python train.py --head_dim=64 --d_mlp=448 --vocab_size=2048 --rope_base=10000.0 --rope_fraction=1.0 --qk_norm=false --tie_embeddings=true --optimizer="muon_variant" --grad_clip=0.5 --decay_fraction=1.0 --decay_shape="cos" --batch_tokens=32768 --seq_len=512 --doc_mask=true
Each number is 128 + 32 x the weight over its row's rms, rounded and kept within 0 to 255. Layers, rows and columns count from 0. Numbers have three digits each. The size before them is the row's rms in percent of the matrix's.

# layer 3 MLP up, 448x160, rms 0.205, rows 91-117, columns 80-159
090:100103168141137091192091112146129137111105124115156093144090136083150171110118120092076101091124158136158092098101140113119124116123121108094164100128087124135109168156119119092132149108072197158166077149172160193158136082098132139082052096
112:140142122140144129185146110145177074140150131116074113082131123168146119086128157133140094127081150162115119128198180171153141096128109098141123172082128148147137053125112128170123113150185118127087112140120074174144119144164100149076097072
094:109090104123122138170150140093132123095127198114122147170175149151070067151104191137090139081135107103064149199167131095141073129133105121111126124138137129134104125062108107093135088141106081132148161130135146110105110129130145094088088090
103:105136133165096132153126154149170139201123090122097104164159073132089101130107066143120122161154192157077129124090127107145137132170091159114093149120131064059125097096127115149075055161135135162082189131132113106149078064160125129124165160
103:157071111150037113111111110114123179132119138128098147156174117123174103135096104152095165126155114140149117097114127104129150152138160099085110065106166119134131137118166105116077127147161124120165181169121137131138103168134152112100143191
097:094123120142194149127143114125156102138121066085163147098139177076097172141102125215137115094114121087132117191107192206100098148088110141131126160143129123150142111133133140146168080090184129145068120126049151112110126162143178107127082055
098:201126134060102119109139131169129120125144104069117123141099143109130142077105136146148109090138100114114191145123129138070122117117121069104098128143163078156104170170105108124128127138132168078186094152125169140141180180096153153130199155
098:103093139127099128104184105117189107145122149146102192112146120162164182134092168157151153150076084098151143084194125160109096129111159068117168150146116204147120100076122158151072112106170172120130117106136148172138074170202110128112101159
107:103138121066132137141100183156138121163170126177128109090100141128153146183082154123110122126197150149097153148097130094163148140203133122043130113164142169089179152117118110104161099114138115160155158132158077105083119181169057107103174121
098:148171110093113076126125157087129121081157161110159104151158116103142162130112123151172102106084087111099114139067079158079166129086149082150193138126151149157126134179147110082167097128074136156110143157211131118066137169163152140122177113
101:091127098078149118101044117147076140106146165156130148126118118142126180097166124094121115119192142151160166134085093120119195077082111162070073138137134099136078072174105070117088057155130114164101151165133101108122142153115086157162117144
103:142084124167138131179146110121190120157107159124066110124146144189144136113135111095146075114122118125082103132121149136148068128146124154110126118109117139170136171130140128161122104087097141116124123215118175143152119187140130157138184092
101:094139060121123138133114136130124147135158144134146124144142125110136122123142187186138103109158114042108159130110191134163199117134093104111159065150145172198124144064104146172138106150081161110164180179107121130139170146098091163172119036
101:106106116152150115119064100079146151085102097124167082137170142165137103142145138108125143094138063123156102168098117134050199101127086149117135100197066158100135158182104151105148145122137194103087140157097094172127144111114120137085069169
104:159184121154131177142107160155115140183116152118108124090116166130154132169154173077112113175139058132121067154095103093114130126157074129183157125171120161056115203098116078104145146144128106099124123136167129099073109158129153156123103168
087:176137072118135112173070181137066098085118163080100102153155122171132157087072114130110207155112133093121119153070090116093167090147127100094181161134111123137134147090115095169161182161152168141079077121120111171098138168155141109165068101
098:138122163145083061162156123125124143182086141166063183074155135153074127146101125137194091101177185147118129129132119165143157112195168124135143144141132088128151126066131146169104103098114074176103092125106198173119162129158146123124150094
107:141165160188075154149170067120111118205139132180147135097126094160151125185124087135198099093126138093137185151148131117180184142113077124156148101154144142153092106166129131105138114174190160128148104109091134099138122135108138130108182126
115:140121070100197148133101094081066174094153131084102136109131123160076142184118119160138058116140106085133127113149153137138155073124091129069168148153175103073134167082149155101166115094140149120156140162082167136052169151082182143156172116
101:110123098087159139152216115161124160176136139148213164149133082129082106136149096085193153106157146159123144095142097166136108154101153129130151081094155173064082190101149147132155126092130125130111143159145107147110160110127158118140121020
094:116083141126179141199152121159134123087092078135114110145070139117144161130138116116145158092119158136141090124116148172096092128080185074110105144107124180155036087163116107141119147180090078093142125131202114146228127127130139197104138154
103:159151136134136131187171101118163170116173111111153180080074140087202130129089131119122120079097115082126126159093174177141113131181181125119141127132118106160126137106108133096146130138150164120148113125155087132132146124134092139108074133
097:155114086132145088142127133084145136140109128160081129054092145113108126148154181150112135118130127141123133115081132100125133108166210108132147170092158147200071096138114052125167192068134154144172130152175125163099189108143110124169106144
113:102104077122147127150078102084128091126099124130115124138127146132109118181105129151110105125145147099164165175136143158127080126106121168122169128190112102076138061105101199109114086081119047156089094121066069105100114144161093152174135119
101:122138063118134068105142110104146128103147136192171118161124115082091156211125123149150147146081190160101121164211127152118122137107151090159098104144142129082136058085146133107146119085171093121132132137122183164105123165094137184179089119
103:112111108111126090067116134090123146149102129136201083163121147138140153209152120185103113162091206145194099086081161125096182183191082143154127133104108110134112138145134188099165163121146175126166166144127085164176178150091139178157120092
106:129147180155108107114124112226135168130156104135173113121158126110038101137151134125129110121137092123100121139158137136137087085047082161100135158113166140085140104141132078130095161111159135201121109159184091115127137156108130132107137104
# layer 3 MLP down (transposed), 448x160, rms 0.114, rows 91-117, columns 80-159
091:133110131110131129082077207133108158092071055151121124127092191079139128160126109149164094099135131110123179119128137184101162147155061182147147105177155136180121096143093175160075154072140162090096075123097104108115114133123157188150121109
112:114111146088126117170187056107187132080123126126078142128103088144099155135161147132137157141110119122085109132120101201103110153163152149100122144122119084169125038109112066138063109069135136183151094162103130108111184139138201112131130133
099:132081175139135095099100095147117141128184136084075148085095123065093159136109116110145116148158159117118102152137105153136132162155101150115159121123135160107141160073136085126122154153155140172160108172122105178100172144132132154185141211
103:086103152084092139148152141081074117090107113122151095049151126102163086105113168063120144073151101146143153116102085111142139095157173085100135138166128116101127144147113104118065152099122122130127165061104100121139108126134118125113098120
098:097147165166195174167130164132121116143158142150137126095058152137118151100120127139149126093135128162087135128149124134136097152129114143047103196095036166172109105083121101157137147075133146127090075140108140136140130136142079069142050091
101:101115171107175112128150100165192113066166073091131085131090152115117138129099070130175080093107096139133135075110101152137103106094160122137154178088100145154106079231158113148135118142100149089119139102077144125118219137071135059125102144
100:131126165150102101027130184125092095142095154136082198129115111136123074112123137141072110150194131109064119143092135150151161177169152106116113186152101139034104116070132133129071095108110096158118144110113151150153171170156168166108073141
099:100116128088113090111129140203086097131129065137146152136104098123144165139164115202115113171059130163196171162134112134137078110093153135161114076159157187090114175128160116169108132158132101088124153134113098107126141095021121151132118126
102:128125189124147102109057119129162138152102091173088161159137163158139125166134092118153170126141104111163143169135149109096134164058089136118113141168104178172128149128162129173174127123101116179085124108106203181142108108089147116087155122
100:095169147128140092115159082172135108101106098142226146164153153124123116161084131121155142131136156122157183170150134121156119111067099137189190176151112123126112107077137155137097187091186122116136148126140111097126106102102155128149129156
108:111148125143151205164093139069104103066138113110117150146124160157087119133122114179136154157106155134114120144153057027144082102153142110090109062056102146145111169092147130081056072157126066123122164146116120083134120144102095156115124103
101:122130094077144125063139103146090095107110156103125159107144093119143116133088103128158122099099141113084168180113166148146070104097064119138091105057151197103157103155135165125107106124171125136169097161115125129074124149106167177067114117
103:117132130186111138123132145132140020074125121092128105149105142144144119119182130101153092097152071108157161151103101102153169193096164113123104146103140176147118111106097133165154207145130195125141097150108145100112137153178128132118153122
102:120115110079141125146101075096103147169145179155093118112081122147153084158136171154136121160114141156138079151126121180115136072111158102091179188081094115153119157162127154108140124096117153152160153175091177090132108126111141180115165076
105:160080140095160123144101128121063158135190165134167139082111186134146100112098141111126083132066121142145102150151195145154092108154159133160138178088122162114159094070081083161118092097157146162134053147134141156146104114066084135175114101
095:108194168136173170078178124149152150114103132160122141169148108121169113103076095189140058123129098095086187139104100104189153153139114190115121139181078101112134167110106132115148137073092100085187111118158117146084128097085157116134184138
101:109162113095138115110130107099095076120146099107088079168072096135093165168150096193140141145128112107128177200107081142137143119075100168195070137121093123136103114175132166124170095113117170147133150170182166157179131135123124119168114119
104:162109078165120056132117128138150176134114185134079109075150112077147162170092172143138140144189061182154104125065112067077135114166134135082157183073154162132095134099138111149136077164076073140138187123112147142116105139158173146160097148
110:098137193128124168167102093155152136115139162089118111152202088171127176152143125150204110127123126142127148108162100145124083085138175139139125155087165181096144090162109109102166175089141205083165136140095110036148128177095162096095152109
097:103116108156126115129116109100107074176089100177106132088143103124108107115116104131143110148134129168145109111155181138113140167141176180107104100162133075099170147124134149113130176041102158187162120169081054124131093086099107122085105092
099:184164123108189157143097117142153175091129160195160143111148173126136068118173091124100159122109148090062151151136161104170139143107147149130149175090108154183166108157111143104080169174170138129105144126171119136112083134081081151182155103
096:099144133158156097143156168127135159182126073134092157126134145106195119133116155125146067110076171100122115133159070118154154113177097124109139120187161136171104111163171138149128111181124149105174150164162113154112175168100096120134093098
096:140066203096146138165151118110121102132101174064063133171163108163117103063154114104105072140080162145119119136087095102097106160162133131142108145107134149089167131045127132097093105162128111137048153151063133090099093149131082138125136117
108:145110145100166130129161116107171112116145113180125130160108144131131080137133101109160093103163186139102160144129143078106173130158139135135156114189134111151110118196125150138161104130067103093099181186120088113102186116107112131117172199
100:123147158118120141148066121103100096116178092191141054126138131154151139126112123143127148165141123093104102137123045131146138157166070138102158135148074172160138192100132125194128094155094093099143116081080074070121140184111150112066160118
100:131115099120117155128142105187130154156173111145146116146110144121142094150088212117131167127167101100130106092101110165095139121141153134112101098118192137117108118138130124105152134074148137147179085138150139150153011151143115143181146155
107:105167098163182149125132091126140074122078150114108172126115131142170120122095100154135148113155132096151100186112134105144122071190128141157148101131175139200123141145134098142148116142167167109135175122107094187138158125078170117134131134
# layer 3 MLP gate, 448x160, rms 0.199, rows 92-118, columns 80-159
107:064095129107131128116029095114122218164122158068117109132156141132117143114147174182139198122091127128081088109129095112088140107133148154124126067162120166096091178079145095128090125138172153090095175115131099155119149162166128124219109110
095:120199100114091086111113114186151180118120136161146162107093079143152095166111120152150150109065138091098123132073189112131145151062114101062130160170181126145145097133133117079143162127053077101114121122123105154133083175143104092113147153
102:095129103128062117106161105159127164101145080142166157106160038150109117167122128180125095132110109148030143125106141152133126122188139159125120130182156067114144105114085121100127064141137143125150171074119123133082109098165150114163141137
103:111173118135118077146051136142126104090153063187120140095172128143099140097136099079103143138191131165155112142135099142142126115108151079132117106130177111140160101154146107179190131083145126165159156134140085116156101181111118144111115141
104:062135169134160116127209137131122124118146124128099161145093124117107181083134098072125104162105100169135165081140167090101180119118130160116188095137200155096125123160181094140141118178084182132134139118150078198145109092146146124155134150
101:150130139123142129137118128180157136123120168128173084082113152142125125188107132140105122180132097093110179150144107061140100092138123178153126050097210084109153114139127079125146143133090172086188071105165116109170102143153105143157181115
101:165106113136139094112180123113160161104141129132155134191135105146155135079120107147150164112089117151114108093155076200105153127158148122090158117167101189185116074127153162116138126174125140129107153136179083154110079114136190125139133143
101:166135133144123185076161165135095096134171138155142167152139095135132110179091096142085151156114082112198174103126138172105062103140153142121172111106184140145108168123160141126143129108095121106142045107132092194145065196178113105162089198
105:115149151118115128135156168089097132139180146135129180093099126087121094112091107114169082089151134095078097111101154117185136091165159124101184123140161106123157089131162112071166098164140101125179093102051095074115101143149094128083175219
103:188170116126095141150132120122094091099060065153104119117131119133130160145092141157088191137125148122151141161129158128121098076123168091106141151133156160101100137124147118152138103142198092092124118100185189117107105180144080039137107169
101:145107082112170187202132154167123132130150103117173090140134126136128128168141139063115103103173136190126125114131132105102106156141185123083108103155078108146116127086113135154046136052163078097137205137090175116140133104084121161118168076
098:099070177147152174119166074163135096159140143222158167125112080142162162134148130198148167111179158114080120108116145168148128134142130148155115142117101148136158088130193089176168140139128098137101141167074173116099097128094152139089154120
101:116125112111161117083104114135109101067084125171105103081156095142146129126146096158105137191132128169177116101138100153111133092176145167116059160122128142078164156143192149140111146125134094118135106089145160098109135106064127136134149117
096:069170157157108151106133124130129141149156198114114160135070156101099157152145140109149125157158088073126105104173179119098070207145092116162089144163134123146150122167179054083078129161188082061125141115186163114107124096123167131104179113
096:120159118170081084155106194165063098161134137112114131123169156145135155119108112144111153115152130096067104057090142015135105065147119103057090119096159155162157125144130114146160129162112144143110119132096120152108075127105093106206141093
097:098121145139108118173081154114142170234190166176106120185115081134165107199141118150151159191101106122093108106150082119136100066094117188115137155127153102079110125156074097102129075131124181168105085120114106117152133110156157110097116080
104:149111141160192165164169197108092135129082145080163131145105148088127152093095104142129112129099147116062151136103157106152105141175027136104123110175078148138120177180106137156130101177134136136136164077160099153139092088105085100132117172
106:115179148106132167174101187114143074179102134183115106119130107109117152042115126108145099129153190101100097175119131152145099127122160111137166119094085131135126117153171138093148102120121090114103204123072142089230115075168109096153163128
100:123127142178125151070100127147109168116077029073092065149162130126087122126165065102125112111089120158135094177100101067111120105108130143109130104152100158162104116137078167156111165162149165050120132099102154106098110110129107100121108166
100:199092093100125133120137175093130083127163107110140096112087116131121098106106148077136141114171194162076088125125062123092111095189152163126115167136150163139098097121129105163096171161150089141114120161155079120130114076108194153151100108
103:172131132146151152103121134114158128133177123126087175177143079138128159152188141133143149168184097140142133093103107103140161151086123132119116163109188113117126113119114138144075138109099084132059168098132151130080090165144137142189143125
102:092134129114124136144085156153106149111114188093112135139090118144190158108099141137161157152181106209125132097172151131126043110152143175135100159167100130179120135067127089135200144102123132121156106114075122161153154052131139086104147131
102:157135085147130141098170155156097111089061162179119072160140176085095082073075071150120162133102127165106161158144181118180093126132095104109162078127148109169101141095152127116075144092154168087113140131073094102148153115088094176070096089
100:086175093057084090099151107112122167121105136145123131153164159127132099149154110071207165112065136109078112132154106131121111103133077132174111100148140123106160080079131138120143128140161169145123124082139090144103109140056148117176121127
101:133134160097098132113102239125155107082107125179108099109070088065110140061074109136102157181149122137133113135115132149117108070096159146096142095058086080147181153141084163166161094117063147143124137123130122126163112114138149133085141119
104:136130157132139061152150139153129126123112122099152171135096116132082100177175177133171133203095143092076126104181117183103137082134128147113152204114154154058153158121109136150115123113121086114102111169107151139106180112160137144061191171
094:149161112117110101148091135104128114084125107138189152133096096055146112205135106091081126099097165103156124120111094142132102137122141098080121139119098125126143127100210104116147091066197194086140159152104109110183116157126096166141160170